Part of a small language model's weights: vocabulary 10869.
Each number is 128 + 32 x the weight over its row's rms, rounded and kept within 0 to 255. Layers, rows and columns count from 0. The size above them is the row's rms in percent of the matrix's.

# layer 8 MLP up, 1280x320, rms 0.0709, rows 747-851, columns 192-255
size [ 99  86 106 102 110  91 105 105 101 112 107 106  95 102 112  97 103  93 104 106  90 100  95 100 110  98 112  90  96  92  94  97 104  88  90  98  94  99  95  94  83 116  99  97  93  97 106  98  84 118 104  99  97  88  88  98 105 103 100 103  85 110  94  96 102  96 101  86 105 107  90  95  98 112  93 105 103  88 103  97 101 106  95  82  97  85 102  96 114 105 110 104 101 100 100 118  91  98 104 102 126 100 108  95  91]
[[117 124 158  51 164 109 188 158  85 122  83 138 148 141 129 158  85  94 120 102 120  63 111 117 123 147 149 121  71 124 145 102 165 136  92  98 146 160 117 137 175  92  86  68 194  82 131  85 175 121 129 169 105 110 114 162 135 114 192 103 167 109  86  68]
 [ 19 150 119  63 127  88 136 180 149 109  96 120 107 131 116 101  69 186 168 109 215 137 121 149  79 133 154 130  75 179 166  95 111 158 110  89 141 140 134 115 143 142 123  60 148  52 113 116 124 145 111 140 150 136 135  59 162 132 121 133 104 148 162 117]
 [104 163  97 107  68 140 109 117 121 121 128  53 165 193 164 107 113 150 169 103  79 154 130 155 118 110 111 106 177 123 111  92 163  85 111 102  93 203  75 199 129 137  42 100 104  83 140 129 121 126 108  96 114 173 121 119 132 140  95 173 176 138 116 129]
 [105 102 131 168 151 157 166 171 115 204  66 116 125 116 200 123 106  91 179 153 104 155 186 134 112 129 110 100 157 114 103  99 115 167 101  76 105 117  90 107 150 137 126  90  75  75  93 109 116 130 136 136 158 174 113 146 127  70  95 141 146 133 175 159]
 [111 138 148 107 145  37 123 175  81 102  66 149 107 179 135  61 233  92 147  88 162 111  83 119  83 139  90 141 118  88 155 135 162 157 154 145 143 169 122 209 167 185 149 109 129 147  90 140 113  78 142 134 144 150 114  73 142 127 104 107 139 146 128 119]
 [130 105 137 165 131 170 147 128 133 160  98  82 130  85 136 138 152 114 110 208 153 105 180 112 115 113  83 188 121 125  86  96 195 172 131 103 125  99  69 141 159 136  65  68  63 138 122 109  29 143 148 114 139 142 173 178 119  48  88 144  95 153 138  94]
 [112 168  86 201  86 125 140 153 185 129 169 127 106  80 111 105 211 133  99 158 137 162 135 155 105 152 132 161 119 179 124  88  95 117 138 199  98  97 151 156 110 129 114 105 101 153 175 116 159 162 123  83 116 110 120 198  93 127 123  78 150 167 138  95]
 [105  96 139 137 132 113 132 164  74 165 117 102 112 164 100 142 169 158 155 108 112 110  95 167 165 132  98  86 104 112 138 152 110  93 137 129  59 153 119 132 172 133  78 119 166 129 128 128 173 130  91 102 146 119 139  94 117 124  61  70  74 102 169 131]
 [123 143 101 140 106 148 112 114  80 148 174 104 181 112 132 127 134 144  66 130 173 208 108 139 125 153 184 100  83 149 124 131  66 120 107 122 153  68  74 163  99 100 121 108  87 168 105 127 102 128 176 173 151 107 155 159 142 186 135 137 207 156 119 100]
 [120 112 184 103  84 117  97 120 196 133  84 142 126 121 110 109 117 153  93 123 103  93 148 125 172 100 174 110 121  88 134 149 102 133 160  99  86 113 126 131 152  99 133  98 143 114 132 124 135 162 106 188 125 101 134 141 117 140  85 105 208 178  95 104]
 [125 163 117 129 116 142  91 124 137 181 117 164 169 155 137 134 170 120 160 150 102 157 145 139 128 151  80 175  90 147 113 145 103 158 133 187  95  89 203 113 118  99 117 181 133 112 152 154 115  96 117 106 139 127 175 154 100 107 129 118 170  81 131 190]
 [110 112 132 112 136 126 147 120  72  88 165 130 127 157 131 142 115 141 165 122 158 124  86  93 225 149 102 161 188 153 142  94  97  82 165 134 116  86 110 123 163 107 136 121 111  97 115 135  86 168 161 136 189 139 174 119 120  67 146 133  84  80  69  55]
 [152 112  74 158 149 172 164 136  59 188 116 169 152 222 150 115 164 155 129 120 112 131 136 135 148 150 139 109  95 173 100 125  96 108 161 108 159 172 146 118 167 100 110  89  98 158 101 132 180 165 169 120  67 152 114 198 161  90  89 173 206 149 119 120]
 [ 94 117  97 177 132 112 107 136 175 149  40 114 164 104 119 184 131 134 106 137 107  61 192 109 193  82 130 170 150  75 106 153 100 131 163 107 143 142 106 127 133 131  86  89 149 147 118 105 128 196  97 102  95 147  98 117  70 121 143 147  62 104 138 127]
 [130 151 184 135 137 198 175 138 151 145 145 112 145 152 143 135  91 114 134 181  94 131 122 162 205  88 143 157 157 102 164 143 136  99 117 151 150 106 142 154  87 148 117  97 114 140 169 235 128  68 111  91 178 105 135  90 170 147  89 107 115 120 120 114]
 [138 150 207 110 105 110 152 161  78 141 131 114 149 189 121 147 137 137 126  77 137  85 137 182 164 100 142 119 120  99  97  94 103 111 118 103 119 169 115 115 134  64 121 147 164 158  81  99  55 121 121  79 127 195 105 160  79 132 112 120 120 177 178  87]
 [128  96 104 155 151  86 150 140 158 134 123 111 143  65 106  73 148 167 142 148 105 133 138 108 136 117 137  56 121  92 145 162  99 104  62  54  90  66 154 137 143 113 144  67 121 127 127 113  71 148 155 122 102 106  89 171 177 119  80  86 131 117  94 108]
 [ 83 118 119 175 113 104  96 112 145 145 126 143 151 113 155 185 154 126 113 165 161 145 178 149 133 122 108 121 108 140  64 122 132  97 116 172  58  64 161  90 163  74 158 145  73 104 107 187 143 196 108  78 152 124 150  61 165 172 128 138 143 165  77 159]
 [117 109 134 113  87 107 118 118  82 174 132 127  89  95 106 136 126 114 123 125 107  82 158 147  97 119 153 164 106 124 155  99  93 181 117 103 128 112 170 156 125  66  90 115 114  78  65 113 125 154 123 137 168 182  82 212 104 173  99 113 172  89 141 149]
 [ 95 114  89 168 171  81 132 124 126 133  89 158 152 132 177 121 132 150  96 212 143 113 138 122 110 146 125 158 138 130 112 129 162 182 153 157 117 102 110 139 109 123  80 109  93 150 136 129 116 128  96 100  89 179  99  95 185 144 115  97  79 162 150 114]
 [188 167 136  98  88 117 124 175  94 139  86 152 203 153 181 146  87  96 127 100 112 163 141 181 120  93 145 118 114 128 143 159 155 119 173 162 150 134 142  99 133 139 118  92  90  96 133  99 146 178 122 148 141 216 145 181 107 139 157 135 120 123 129 122]
 [166 160 118 120 109 137 121 188 119 176 135 117 127 129 104 117 111  99 163 108  90 121 121 161 134 134 110  99 128 153  78 137 124 156 150 111 154  83 146 172  40 105 107 106 147 146 116 183 134 146 142 121 204  98 133 149  64  95 186 113 154 115  52 110]
 [170 112 117 186  95 163 139 142 143 138  85 125 135 100 129  40 133 181  65 164 135 180 123 154 156 145 101 158 150 169 120 139  74 152  92 113  63 120 180 155 105 103 123  89 123 120 128 134 120 112 115  98 136 170 109 192 162  72 163  73  87 148 130 126]
 [137 146  99 161 138  97 154 139  98  97 116 148 132 121  89 123 152 122 120 130 139 151 142 144 132 116 119  65 149  95 128 129 174 129  79 130  70 201  91 118 134 141 174 142 112 158 125 147  84  94 147 125  99 107  72  91  91 131 122 111 107 160 122 135]
 [123 142 127 132 100 114 132 111 148 176 155  37 134 168 120 131 103 106 128 150 107 161 133 145 171  71 170 100  84 109 109 120 105 122 145 160 121 123 129 160 133 124 133 165  92 116 124 136  53 108 172 115 146 142 109 121 106 123 107 109 111 107 153 116]
 [112 131 135  98 135 109  41 127 140 130 145 108 137 129 180 129 118 144 113 107  90  81 167  85  83 155 148 108 144 145 100 145 122 126 126 142 135 123 101 119 174  88 125 181 141 112 157 133  72 197 102 119 143 107 143 123 149 170 153 176 135 151 104 165]
 [106 147  74 123 102 144 149 120 158 104 105 142 151 177 163 152 101 126 115 136 128 168 151 130 182 104 164 106  91 118 120 171  48 136 144  62 158 164 118 167 151 116 170  99 130  96 139 134 151 131 104 116 144 143 128 164 132  89 124  70 171 133 153 121]
 [163 134  68 184 128 132  44 137 134  79 157 154 204 124 149  95 123 174 114  91 127 185  94 142 113 141  99 164 148 135 202 109 139 145 161 155 171 111 168 130 169 167 102 140 156 134 142 131 125 173 151 128  97 146 132  92 160  76 145 133 125 158 114 133]
 [140  99 116 144 199 140 129 156 127  88  80 103 204 158 131 134 167 152 130  93 139 138 117  56  88 105 129 116 133 161 144 131  80 123 103 115 131 157 183 114 167 114 130 130 137  96 125 154 185 158 196 114 123 167  83 133 106 126 134  96 103  95 104 138]
 [ 88 136 170 116  78 108 159 138 154 136 128 210 100  97 151 145 143 171 111 120 148  55 214 120 135 126 125 170 148 180 194 138 145 115 175 121 145 129 133 168 120 118 159 141 116 113 121 111 122 125 125 165  64 146 190  91 156 125 140  83 157 112 131  76]
 [132 179  72 122 124 121 134  93 173 162 178 143 148 100 105 117 122 162 152 195 201 103  84 120 148 125 130 137 113 122 112  95 174 137 120 113 141 110 133 146 185 139 201 137 115  82 112 135 142 148 154 109  88 191 122 100  45 113 190 107 122  98 178 124]
 [122  89 163  98 103  80 107  81 128 178 143 125 147 180 123  85  47 142 127 127  88 104 119 168 119 167 132 139 121 167 173 106 157 144 133 111  94 117 136 108 144 115 141 120 184 129 164 133 151 144 140 203 129 143  77  85 110 161 149 152 170 130  77  90]
 [ 94 153  91  66 107 123 105 175 150 124 102 156 154 153 122 149 124 211 154 140  72 204 133 132 105 179  64 115 131 109 121 125  87  58 170  66 132 124 122 103 146  84 166 115 103 145 129 118 125  83 111  84 109 120 123  78 156 138 140 118 191 161 145 116]
 [191  95 129  86  75 148  82 144  35 137  55 173 152 162 161 181 127  41  71 121 101  96 116 102 121 116 136 105 170 140 122 154 129 181 151 180 157 118 151  98 124 124  89 141 139  89 113 163  69 141 150 162 120 165 126 110 124 130 123 122 106 117 133 147]
 [160 115  91  88 134 105 202 115 143 156 114 149 112 117 171 139 154 140 167 155 105 148 125 112 110  99  72 137 120 138 113 115 131 196 139  71  87  87 157 161 103 126 137 150  99 115 125 140 143 148 128 131 122 227 166 145 128 158 129  80 142 132 140 105]
 [152 144 141 161 174 125 131 181 106 167 134  76 128 142 172 149 117 143 154 179 145 116  92 115 175 138 141 114 121 125 140 176 155 168 114 102 178 154  99 160 110 106 108 119  99 136  96 173  87 157  77 160 122 195 129 183 102 120 105 142 143 148 150 110]
 [101 156 170 114 116 118 110 112 152  82  45 190 102 169  84  52  88 161 160 121 129 119 188 101 180 157 142 153 142 123 130 108 122 162 165 176 127  84 139  91 115 140 161 126  75 127  97 118 136 126 132  78 157 161 135 129 143 152  90 144 134 119 170 178]
 [134 118 176 160 164 105 161 133 111  99  91  72 104 134 144 167 164 165 121  57 120 190  73 197 158 118 124  91 164  98 178 142 126 152 147 166 106 160 115 128 195  53  91 156 147  96 127 147  88 147  88 163  98 165 135 128 133 116  79 199 127  92 112  81]
 [149 129 113 158 141 113 139 104 201 119 100 113 129 168 108 136 176 184 109 113 165 132 173 111 127 125  36 100 150 135 108 108 195 132 113 146 104  27 123 149 138 128 123 155 110 121 101 144 169 166 149 119 122 133 137 120 148 113  96 106 150 100 156 186]
 [148 194 134 147 131  86 159 195 182 152 177 157  99 111 138 147 125 189 145 101 173 116  88 120 116 118  71 150 134 128  94  81 136 150 160  99  94 157 117 153 146 119  99 109 122  25  83 158 118 117  98 100 114  83 101 157 109  79 140 187 135 125  45 138]
 [133 162 138 184 139 136 126 142 113 100 117 147 161 107 126  81 128 121 145 138 155 159 165 111 128 136  64 161  87 192 151  68 134 125 169 187 115  66  86  97 123 133 123 121 115 122 122  79 126 106 137  76 145 179 121 135  74 106  31 140 126  93 107 137]
 [ 85 120 154 127 160 149 174 134 119 107 118 156 132 123 112 104  81 134  49 139  53 135 130 150 175 106 121 106 165 160 136 124 100 145 134 134  93  93 168 125 149  89  68 141 197 137 140 161 147 162  83 143  79 109 137 116 144 152 138 137  98 163 124 100]
 [138 142 157 143 186  62 119 148 137 162 158 144 128 179 143  97 142 100 103 114 104  98 101  75 151  64  69  85 133 153 142 160 152 127 117 140 136 210 168 150 176 139 105 111  78  81  91 158 130 200 120  85 183 147 191 140 118 124 173 129  73  57 148  99]
 [115 105 166 137 109  83 158 145 122 111 149  85 112 138  79  90  81  90 144 128 116 100 123 117 157 148 168 190  67 194 173 130  83 153 189 161 117 112 106 130  65 134 173 167 132 105 156  93 150  49 129 180  62  98  92 141  55 183  89 154 131 154  71 135]
 [114 111 110 124 167 120 151 118 127 134 142 177 131 120 139  92 142 107 160 206 140  42 120  95 145 141 174 145 137 111 102 116  93  96 145 124 115 113 116  92  72  95 139  75 136 137 147  75 101 114 176 121  30  75 136 154 175 108 154  94 121 110 179 169]
 [122  66 165  69 135  86 105 126  84 104  98 145 149  91 120 137 166 136 168  97 167 120 135 173  85  93 150 139 113 157 137 116  92 141 125 135 114 102 139 142 132 149 154 123 155 132 168  76 159 103 163 118 168 187 190  64 116  63  54 157 150 107 153  88]
 [ 76 144 110 149 161 105 113 136 140 112 140 100  81 160  93  75 167 117 103 118 128 124 131 162 127 123 162 141 132 145 146  99 107 114 111 121  95  78 116 198 127 143 151  92 185  92 127 128 169  94 139 136 163 150 113  91 104 108  77 172  57 112 140 109]
 [152 152  96 197 158 149 179  62 120 128 131 150 149 108 165 101 132 104 109 171 136 106  93 122 149 147 117 131 109 112 148 162 129 149 182 122 179 164  74 135 112 159 103 130 110 104 144 141 152 182 119 121 186 186 127 123  62  91 159  33  80 137 155  94]
 [166 117  61 119  86  83 175 178 139 130 138 167 100  86 149  78 167 186 140 150 188 108 121 117  90 192 170 147 145  95  91 131 137  99 150  87 123  76 132  85 163  92 125 144 148 120 152 138  91 171 148 118 137 139 117 118 156  73 111 118 113 131 147 107]
 [102 109 106 163 136 138 129  94 151 154  58  92 100 109 153 120 135  72  96 122 100 128 137 110  99 146 126 154 132 129  86 127  93 135 182 119 111 122 113 175 108 133  96 129 150 162  85 155  86 126 107  91 123 146 156 126 144 129 185  71 179  99 103 142]
 [114 174 166 183  74  98  99 183 133 165 121 112 123 133 103 203 159 114 109 116  76 203 102  67  90 161 155 134 170 109 210 108 107 135 158 123 138 146 155  81 135 147 165 165 137 162 116 118  89 127 110 149 179 146 151  89 142 181 130 115 167 121 125  63]
 [101 143  68 114 172  97 139 125 151 119 183 102 122 123 165 123 158 127  95 164 142 145 123  74 122 135 109 182  95 125  43 150  96 131 161  95 112 101 154 104  69 124 110 100  95 131 157 155  85 147 168 115 171 148 137 132 141  83 160  98  83 199 131  65]
 [135 144 139 205 167 111 124 141 147 158 115  99 112 137 105  68  96 189 123 122 147  96 131  99 101 123  89 162 162 120  98 118 136 113 113  97 184 187 136 100 131 153 138 195 130  98 171 117  71 132  99  97  75 121 131 125 168 139 117 131  97 128 118 119]
 [129 167  96 111 144 176 103 173 170  80 122  99 179 110 127 195  67 185 153  46 130  99 100 103 133 109 151 155 118 153 148 109 114 126 144 123 168 135 132  76 122 150 118 116 159 159 154 139 131 100  94 115  98  60  98 150 182  94 175  89 111 124 119 151]
 [113 100 129 152 133 104 137 165  87  65 134 123 100 119 148 116  90 168 175  56 115 154 174 106 115 119 123 123 126 157 151 131 112 140 162  88 142 204 138 135 149  33 127 159 166 100 118 112 125 129 160 109 131 221 127 133 141  63 137 147 139 131 110 117]
 [118 143 115  98 117  74 117 150 146 133 131  39  56 126 156  93 142 142 146 137 121 110 134 133  92  60  78  90 159 179 112 178  97 157 127 111 194 196 109 103 151 148  51  84 160 116 124 103  90  59 152 110 166 130 129 118 143 138 136 131 165 122 144 142]
 [133 115 119 139 166 140 138 140 162 125 118 131 109 137 130 160 135 166 106 100 135 169 155  75 144 136 102 122 147 144  55 138  84 152 117 136  92 120 109 120 109 152  71 165 126 141 138 107 185 118 115 195 177 187 167 129 145  67 120 129 130 101 137 165]
 [109 146 136 139 177 171 128 117 139 136 219 108  99 158 114 160 159  70 109  97 179 178 118 162 108 111 128  73 102 126 104 197 131  83 177 104 168  52 117 138 121 114 116  40 140 159 122 105 187  94  89 109 126 137 135 144 136 145 165 191 157 131  83 155]
 [168  79  60 144 112 110 112 123 136 145  90 155 150  97 153 116 120 152 105 131  75 142  71 110 192 149  72 147 153 129 144 143  92 103 128 164  99 116 122 135 143 161 151 123 145 102 146 152 123 143 108 166 153 142 135  86  45 157 170 100 134  82  38 160]
 [135 105  52 130 127  70 170  82  92 127 109 110 162 129  98 102 170 171 139 116 135 116 126  92 102 151 104 124 154 164 109 133 125 123 167 143 123 120 208 118 187  79 143  64  89 182 139 145 166  66 143 150 132 150 124 163 135 141 119  97 199 100  93 112]
 [188 108 166  91 197  86 176 115 153 118  91 142  82  55 108 189 154 147  76 124 195 132 116 165  89 174  95  93 124 146  89 104 169 104 128  96 154 108 166 126 156 144 106  60 122 111 107 116 138 186 130 157 164 167 117  98 104 145 101  91 181 137 132  71]
 [ 89 110 124 118 129 102 162 167 101 119 139 128 138 153 141 107 110 146 126 162  58 173 147 133 169 131 149 150 125 118 159 145 185 125 130 126 119 121 201 117  98  87 126  79 182  84 215 160 122 117 186 116 162  73 169 154  99 133 121 116 131 178  99 182]
 [154 115 144  98  89 122 121 135 128 152  70 108 200 145 123 133 168 118 137 133  92 116 123 142  88 128 155 119  76 110 108 101  97 187 149 115  93 181 162 190 131 177 194  90 175  90 108 114 101 138 134 114 119 106 150 153 138 151  70 102  62 121  67  99]
 [164 113 174 181 173 109 135 105 157 147  91  99 138 132  84 149 120  95 107 120 103 114 152 131 118  82 146 136 132 150 170 128 153  72 113  79 157  95 122 158 198 127 108 159 162 128 152 176 140 117 122  99 162 116 139 135 157  89  94  65 122  82  81 105]
 [ 94 112 115 113 113 128 139 148 164 123 143 121 175  84 141  71 134 167  87 126 153  85 167 128  87 119 106 132 119 119 186  75  81 142 111 154 150  79 157 130 130 110 164 123 112 166 107  79 134 136 146 128 152 138 150 124  86  75 127  93 125 134  68 144]
 [164 149  92 161  92  88 147 131 169 195 135 142 126 162 178 164  74 134 144  94 110 155 200  73  66 101  90 157 106 198 104 142 110 137 116 147 102 128 158 133 133 127 148  97 135 115 125 165 107  97 161 164  88  93 104 130 142  78 138 132 139  95 115  90]
 [144 153  81 158 171 146 148 148 159  80  86 132 121 131  96 148 117  99 189  71 110 153 138  92 166 103 144 176 173 145 143 157 146 120 147 122 129 162 119  83 117 110 150 164 147 103 139 190 164  91 167 111  83 136 123 123 112 120 142 109 149  72  91 105]
 [135  89 136 149 107 156 152 169 193 153  97 162 126  76  79 119 146 143 119 153  95 111 124 174 119 181 137 104  94  94 110 157 153 114 182 165 134  52 132 105 124 139 157 115 134 128  80 113 145 133 172 120 115 107 160 138 118 100  62 111 119  97 124 172]
 [148 118 144  86 157 121 148 133  87 148 183 112 138  55 184 153 125 107 184 107 140 107 248 111 136 130 144 114 118 169 156 116 108 161 175 192 109 102  97 100 121 126 128 189  95 124  82 153  96  92 150 114 121 197 129 148 110 146 159 129 112 146 143 138]
 [139 124 160 124 128 104 152 106 151  98 143 120 188 127 155  75 146 121 125  99  96 162  97 193 138 144 147 110 154 165  74 186 159  83 142 150 160  84  87 114 149 157  74 100 109 142 174 139 157  83 128 149 125  91 189 163 134 155 113 148 129 179 102 160]
 [146 133 109 120 147 121 100 111 108 155 168 178 128 128 149  94 151 103 176 125  86  81 100 145 154 138 149  67 141 130 137  85  75 180 134 121 112  89 109 179 125 126  93 148 105  72 168 120 152 126 150 115  93 103 145 132 119 145 122 110 172 148 137 178]
 [139 170 105 186 116 100  55 129 137  53 127 172  80 115 148 127 140 152  82 200 108 115 159 162 105 152  82 120  85 153  97 165  95 156 147 170  96 133 119 100 169 102 132 143 160 140 172 182  91 152 135 103  69 151 143 135  65 129 141  99 124  95 112 129]
 [137 106 156 121 142 109 109 146 169 190 137 122 174 153 140  86 129 107 159 126 218 140  92 104 150 101 170 111 133 157 154 119 126 135 147  99  99 141 117 160 116 142 120 154 156  99 138 170 134 117 144 154  70 177 118 163 136 146 122 100 124 139  58 138]
 [128 140 124 151 124 105 191  97 150 126  89 156 152 104 106 193  97  82 121 100 117 141 145 153  88 111 164 150 155 119 129 107 107 118 181 186 131 171 173 155  93  94 182 116 175 106 174  82 119 135  67 153 122 127 135 148  61 198 103 157 136 175 142 105]
 [142 109  95 124 117 115 109  54 146 137 139 157 108 124 147 109 132 164 172 126  42 103 180  96  74 138  83 122 151 106 142 127  85  83  92 175 144 101 145 118  96 134 124  88 137 171 113 106 108 152  62  93  95  56 128 137  96 166 143 191 104 126  82 109]
 [137 152 108 175 108 168 127 128  64 128 125 158 110 138 126 142 115  97 109 135 135 126 140 124 128 116 157 118  98 109 167 153 123 130 223 139 152 162 125  98  93 166  96  87 139  78 111 115 182 192  75 144 120 135  93 144  63 147 122 140  66 167 152 125]
 [135 125 174 174  57 136 166 134 167 182 138 126 122  98 152 138 171 146  99  75 156 183  68  72  98 116 139 133 122 134 131 101 117  95 139 128 186 133 153 161 121 135 153  94 169 127 142  97 141 120 153 122 159 158  79 100 115  70 168 139  98 137 139 134]
 [127 116  93 128  64 137 156 182  66 145 118 110  92  53 127 114 159 108 117 144 109 114 186 154 156 127 173 137 147 104 158 143 112 171 121  97 101 113  75  93 151 107 141 122 104 141 108 167 123 127 154  87 185 121 158 141 133 118  95  48 134 154 122 173]
 [102 162  94  82 124 113 135 177 140 170 101 153 157 133 150 153 159 139 116 163 114 107 160 109 115  98  85  88 144 163 100 161 108 101 169 194 129 115 159 163  72 126 149 188 146 149 118  60  97 129  91 118 151 168 145 122 148 141  71 136 133 194 102 133]
 [132 120 131 139 124 116 162 165 163 220 112 177 108 125 141 112 126 126 149 185 109  66 121 101 146  89 112  69  62 139  84 137  61 137 111 131 164 117 146 160  87 123 163 182  92  18 144 109 163  81  84 125 133  94 127 101 161 160 152 104 138 105  93 128]
 [148 122 133 140 119  80  84 146 120 201  87 115 160 203 150  74 126 100 168  71 130 108 118 120 140 193 170  87 113 136 101 153 149  76 149 110 124 161 197 162 133 165  86 100 137 128 145 178 104  74 149 125 145 144 151 123 152 158  86  97 111 138  69 228]
 [128 117 134 153 151  85  89 134 118 154 172  76  87 156 196 175 109 100 110 123 136 121 134 112 126  72  97 143 110 126 102 186 129  57 127 108  82 157 168 156 138 107  93  56 137  95  95 165 136 162 123 121  90 130 124 110  63 172  94 133 123 161 113 134]
 [150 133 120 135 114 130 107 167 149 115  97  67 122  59 153 202 137 116 111  69 103 117  93 108  87 126 118 136 104 167 200 138  63 175 142  73 119 119  91 120 127 132 104  73 159  39 156  81 188 161 193 117 194 117 140 102 153 116 132  84 151 129 107 146]
 [ 99 140 123 109 168 137  97  83 186 183 125 114 162 144 146 194 132 143 129  66 123 128  88 178 104 105 123 140 164  71  80 135 209 129 100 104 186 104 161  86 147 126 108 108 119 138 114  96  85 109 139 171 101 162  89 102 130  58 106 145  97 169 140 145]
 [126 199 111  84  92 115 123 139 121 126 145 140 110 130 146  59  77 152 127 187 175  82 161 105 146 146 135 110 167 134 122 120 104 118 121 126 142 191 103 149 111  96 122 105 109 114  98 197 136 151  51 145 115 120 136 153 130 156 128 128 132 138 158  81]
 [159 161 115  79 126  58 142 152 125 105  82 190 151 107 141 129 125 113 110 109 154 185 171 168 149  93  82 104  74 116 144 160 113 170 158 139  98 121 128 112 179 134 128 185 157 130 103 131 102 134  73  88 120 169  96 163 113  92  92 148 144 147 115 125]
 [143 138 118 165 139 147 137 106 111  86 103 156 109 151 154 115 157 119 122 150 121 126  89 124 166 124 163 114 145  97  95 153 169 141 122 103 104 106 102 155 129 135 162 123  98 129 141 151 159  90 153 129 153 142 148 165 134 222 162 110 107 137  80 151]
 [109 168 192 125 133 113 120 174  59 117  70 110 170 200  78  77 141 151 161  89  51 150 131 124 131 137 160 128 152  78 188 123 186 147 165 119 156 155 147 156 105 184 152  99 131 121 145  79  90 168 122 103 137 121 122 134 181 145 155 135 123 113 186 147]
 [112 159 148 126 140 174 121 172 129 110 240 127 126 135 147 110  86 178 150 155 110 131 178 139  85 133  54 156  87 168 111 162 209 107 132 134 155  97 108 140 158 110  57  98 133 102  97 129 113 152 169 119 136 164 134 146 141 116 140 107 114 173  59  77]
 [132 162 179 129 131  59 167 115 157  75 175 132 119 122 140 108 140  84 106 124 117 140 116 136 176 157  78 121 110  86  77 126 108  85 118 112 116 122 145 155 183 144 160 116 156  96 128 166  69 122 129 118 169  95 137  95 156 158 203  71  71 106 130 170]
 [116 125 106 131 109 192  99 171 159 152 111 149 123 102 153  36  85 124 117 169 126  41  78 106 153 102 138 104 154 185 154  33  89  97 144  90 104 101 166 142 136 119 131 162 140 147 134 125 154  87 125  89 200 106 135  77 151 112 111  82 175 149 132 110]
 [116 119  67 119 156  91 112  94 115 134 165 101 170 200 111  86 139 103 146 119 165 146 178 132 142 106 116 116 121 195  57 180 162 156 150 155 153 121 170 148 112 103 129 105 128 155  94 127 135 185 139 151 120 139  70 188 145 134 134 144  85  79 158 115]
 [161 167  82 163 185  83 114 192 105 149 130 129 101 132 122 159 151 131 106  95 135 148 126 124 179 111 144  51 113 139 144  92 104 149 140 151 176  89  93  94 134 204 170 149 130 128 116 149 150 103 149 104 165 128 166 182 109 174 152 130 152 170 145 108]
 [125 132 122 133 128 117 197  43  88 150 111 132 129 114 117 105  99 190 139 165 127 119 165  81  68 150 114 138  99 160 153 113 129 119 128  54 149 124  47 148 132 140 127 172 129 148 136 160 159 138 113 178 136 175 124 145 159 136  84 171 110 135 112  96]
 [ 68 197  98 136 194 173 155 111 118 153 154 159  95  67 100 134 113 143  71 121 113  96 187 157 191 135 133 105 107 114 105 161 124 176  86 105 101 149 118 157 130 112 116 128 119 147 141  80  96 147 110 121  98  68 135 175 180 133 129  99 153 135 163 140]
 [141 112 189 121 143  86 214 140 131 172 122 107  81 146 150 126 131 125 114 131 103 108 138 124 102  97 190 104  69  80 113 109 118 132  96 143  39 109 146 168 115 109  97 136  94 144 112 132 111 113 114  97  89 147 166  27 154 119 139 121 123 108 187 140]
 [135  94 160 164 123  66  49 152 162 137 158 182 116 122 134 124 137 150 117 140  94  90 100 100 196 103 117 141  92 131  98  93 152 122  74  83 101 104 182 159 100  77 104 115 131 137 107  89  92 188 185 194 107 155 106 158 189 160 164 153 109 148 102 111]
 [149  83 198 143 107  79  94 159 128  95 135 118 200 204 177 132 111 130 114 159 100 112 119 147 170  94 118 126 143 110  94 117 155 156 101  41 164  81  98 188 138 127 165  93 123  85 108 172 155 110 137  92 182 177  74  86 126 151  90 177 148 108 154 122]
 [129 170  94 148 133 105 132 191 115 132  97 103 153  58 109 101 135 109  70 110 150 147 136 133 151  82 120 204 116  73 122 115  96 138 183 182 131 167  91  49 157 195 146 148 220  74 123 172 148 120 171 153 188 119 118 155 102 126 110 119  99 143  58 115]
 [ 98 140 131 203 161 169 121 155 141 125 172  53 109 131 111 129 113  60 129 160 153 143 206 165 126 149  71 163  92 146 113  92  78 153 127 144  71 114  73 197  89 115 136 133 126 109 152  72 114 181 151  88 150  86 132 158 110 151 106  80 142 104 100 136]
 [127 154 144 142 153 103 121 150 108 106 132  71 151 106 181  81 168 176 156 128 147 108 110  94  87 132 148 141 130  86 121  88 127 201  79 126 141 147 142 136 129 105  83  92 111 208 141 101 106  82 151  77 112  95 176 162  70 152 120 159  97 121 118 131]
 [ 79 183  92  76 183 169 141 142 130 120 149 133 159 116 152 118 139 178 114  78 148  83 124 130 101  67  96 166 112 116 105 121  95 187 149 147  99 105 120 146  70  84 168 111 137  81 147  96  82  83 102 162  62 128 223 115 101  99 110 132  83  76  82 152]
 [ 98  94 158 124 120  70 142 172  84  94 132 135 114  91 111 144 141 162 121 111  96 167 101 154 136 181 151 135 181 134 125  71 101 144  81 187 170 167 101 190  53 128 168 131 188 145 134 113 115 134 186 113 140 192  91 171 157 169 171 169 166 124  97 165]
 [150 184 162  95  97 130 113 131 189  81  55 158 125  77 171 137  88 147  75 155 126 152 135 115 139 129 104 130 166 126 132 169 116 133 144 126 141 114 156 130 152  95 138 129  32  83 141 115  97  86 123 143 111  82 129 127 114 139  81  52 141 124  58  75]
 [149 130  97 136 138 143 179 132 138 127  99 173 109 138 172  67 196  94  75 200  48 135 119 148 101 140  65 112 170  85 107 147 137 153 118  91 143  89 113 129 141 103 116 124 116 123 190 117 155 168 167 130 107 170 116 150 103 203 123 147 155 130 153 138]]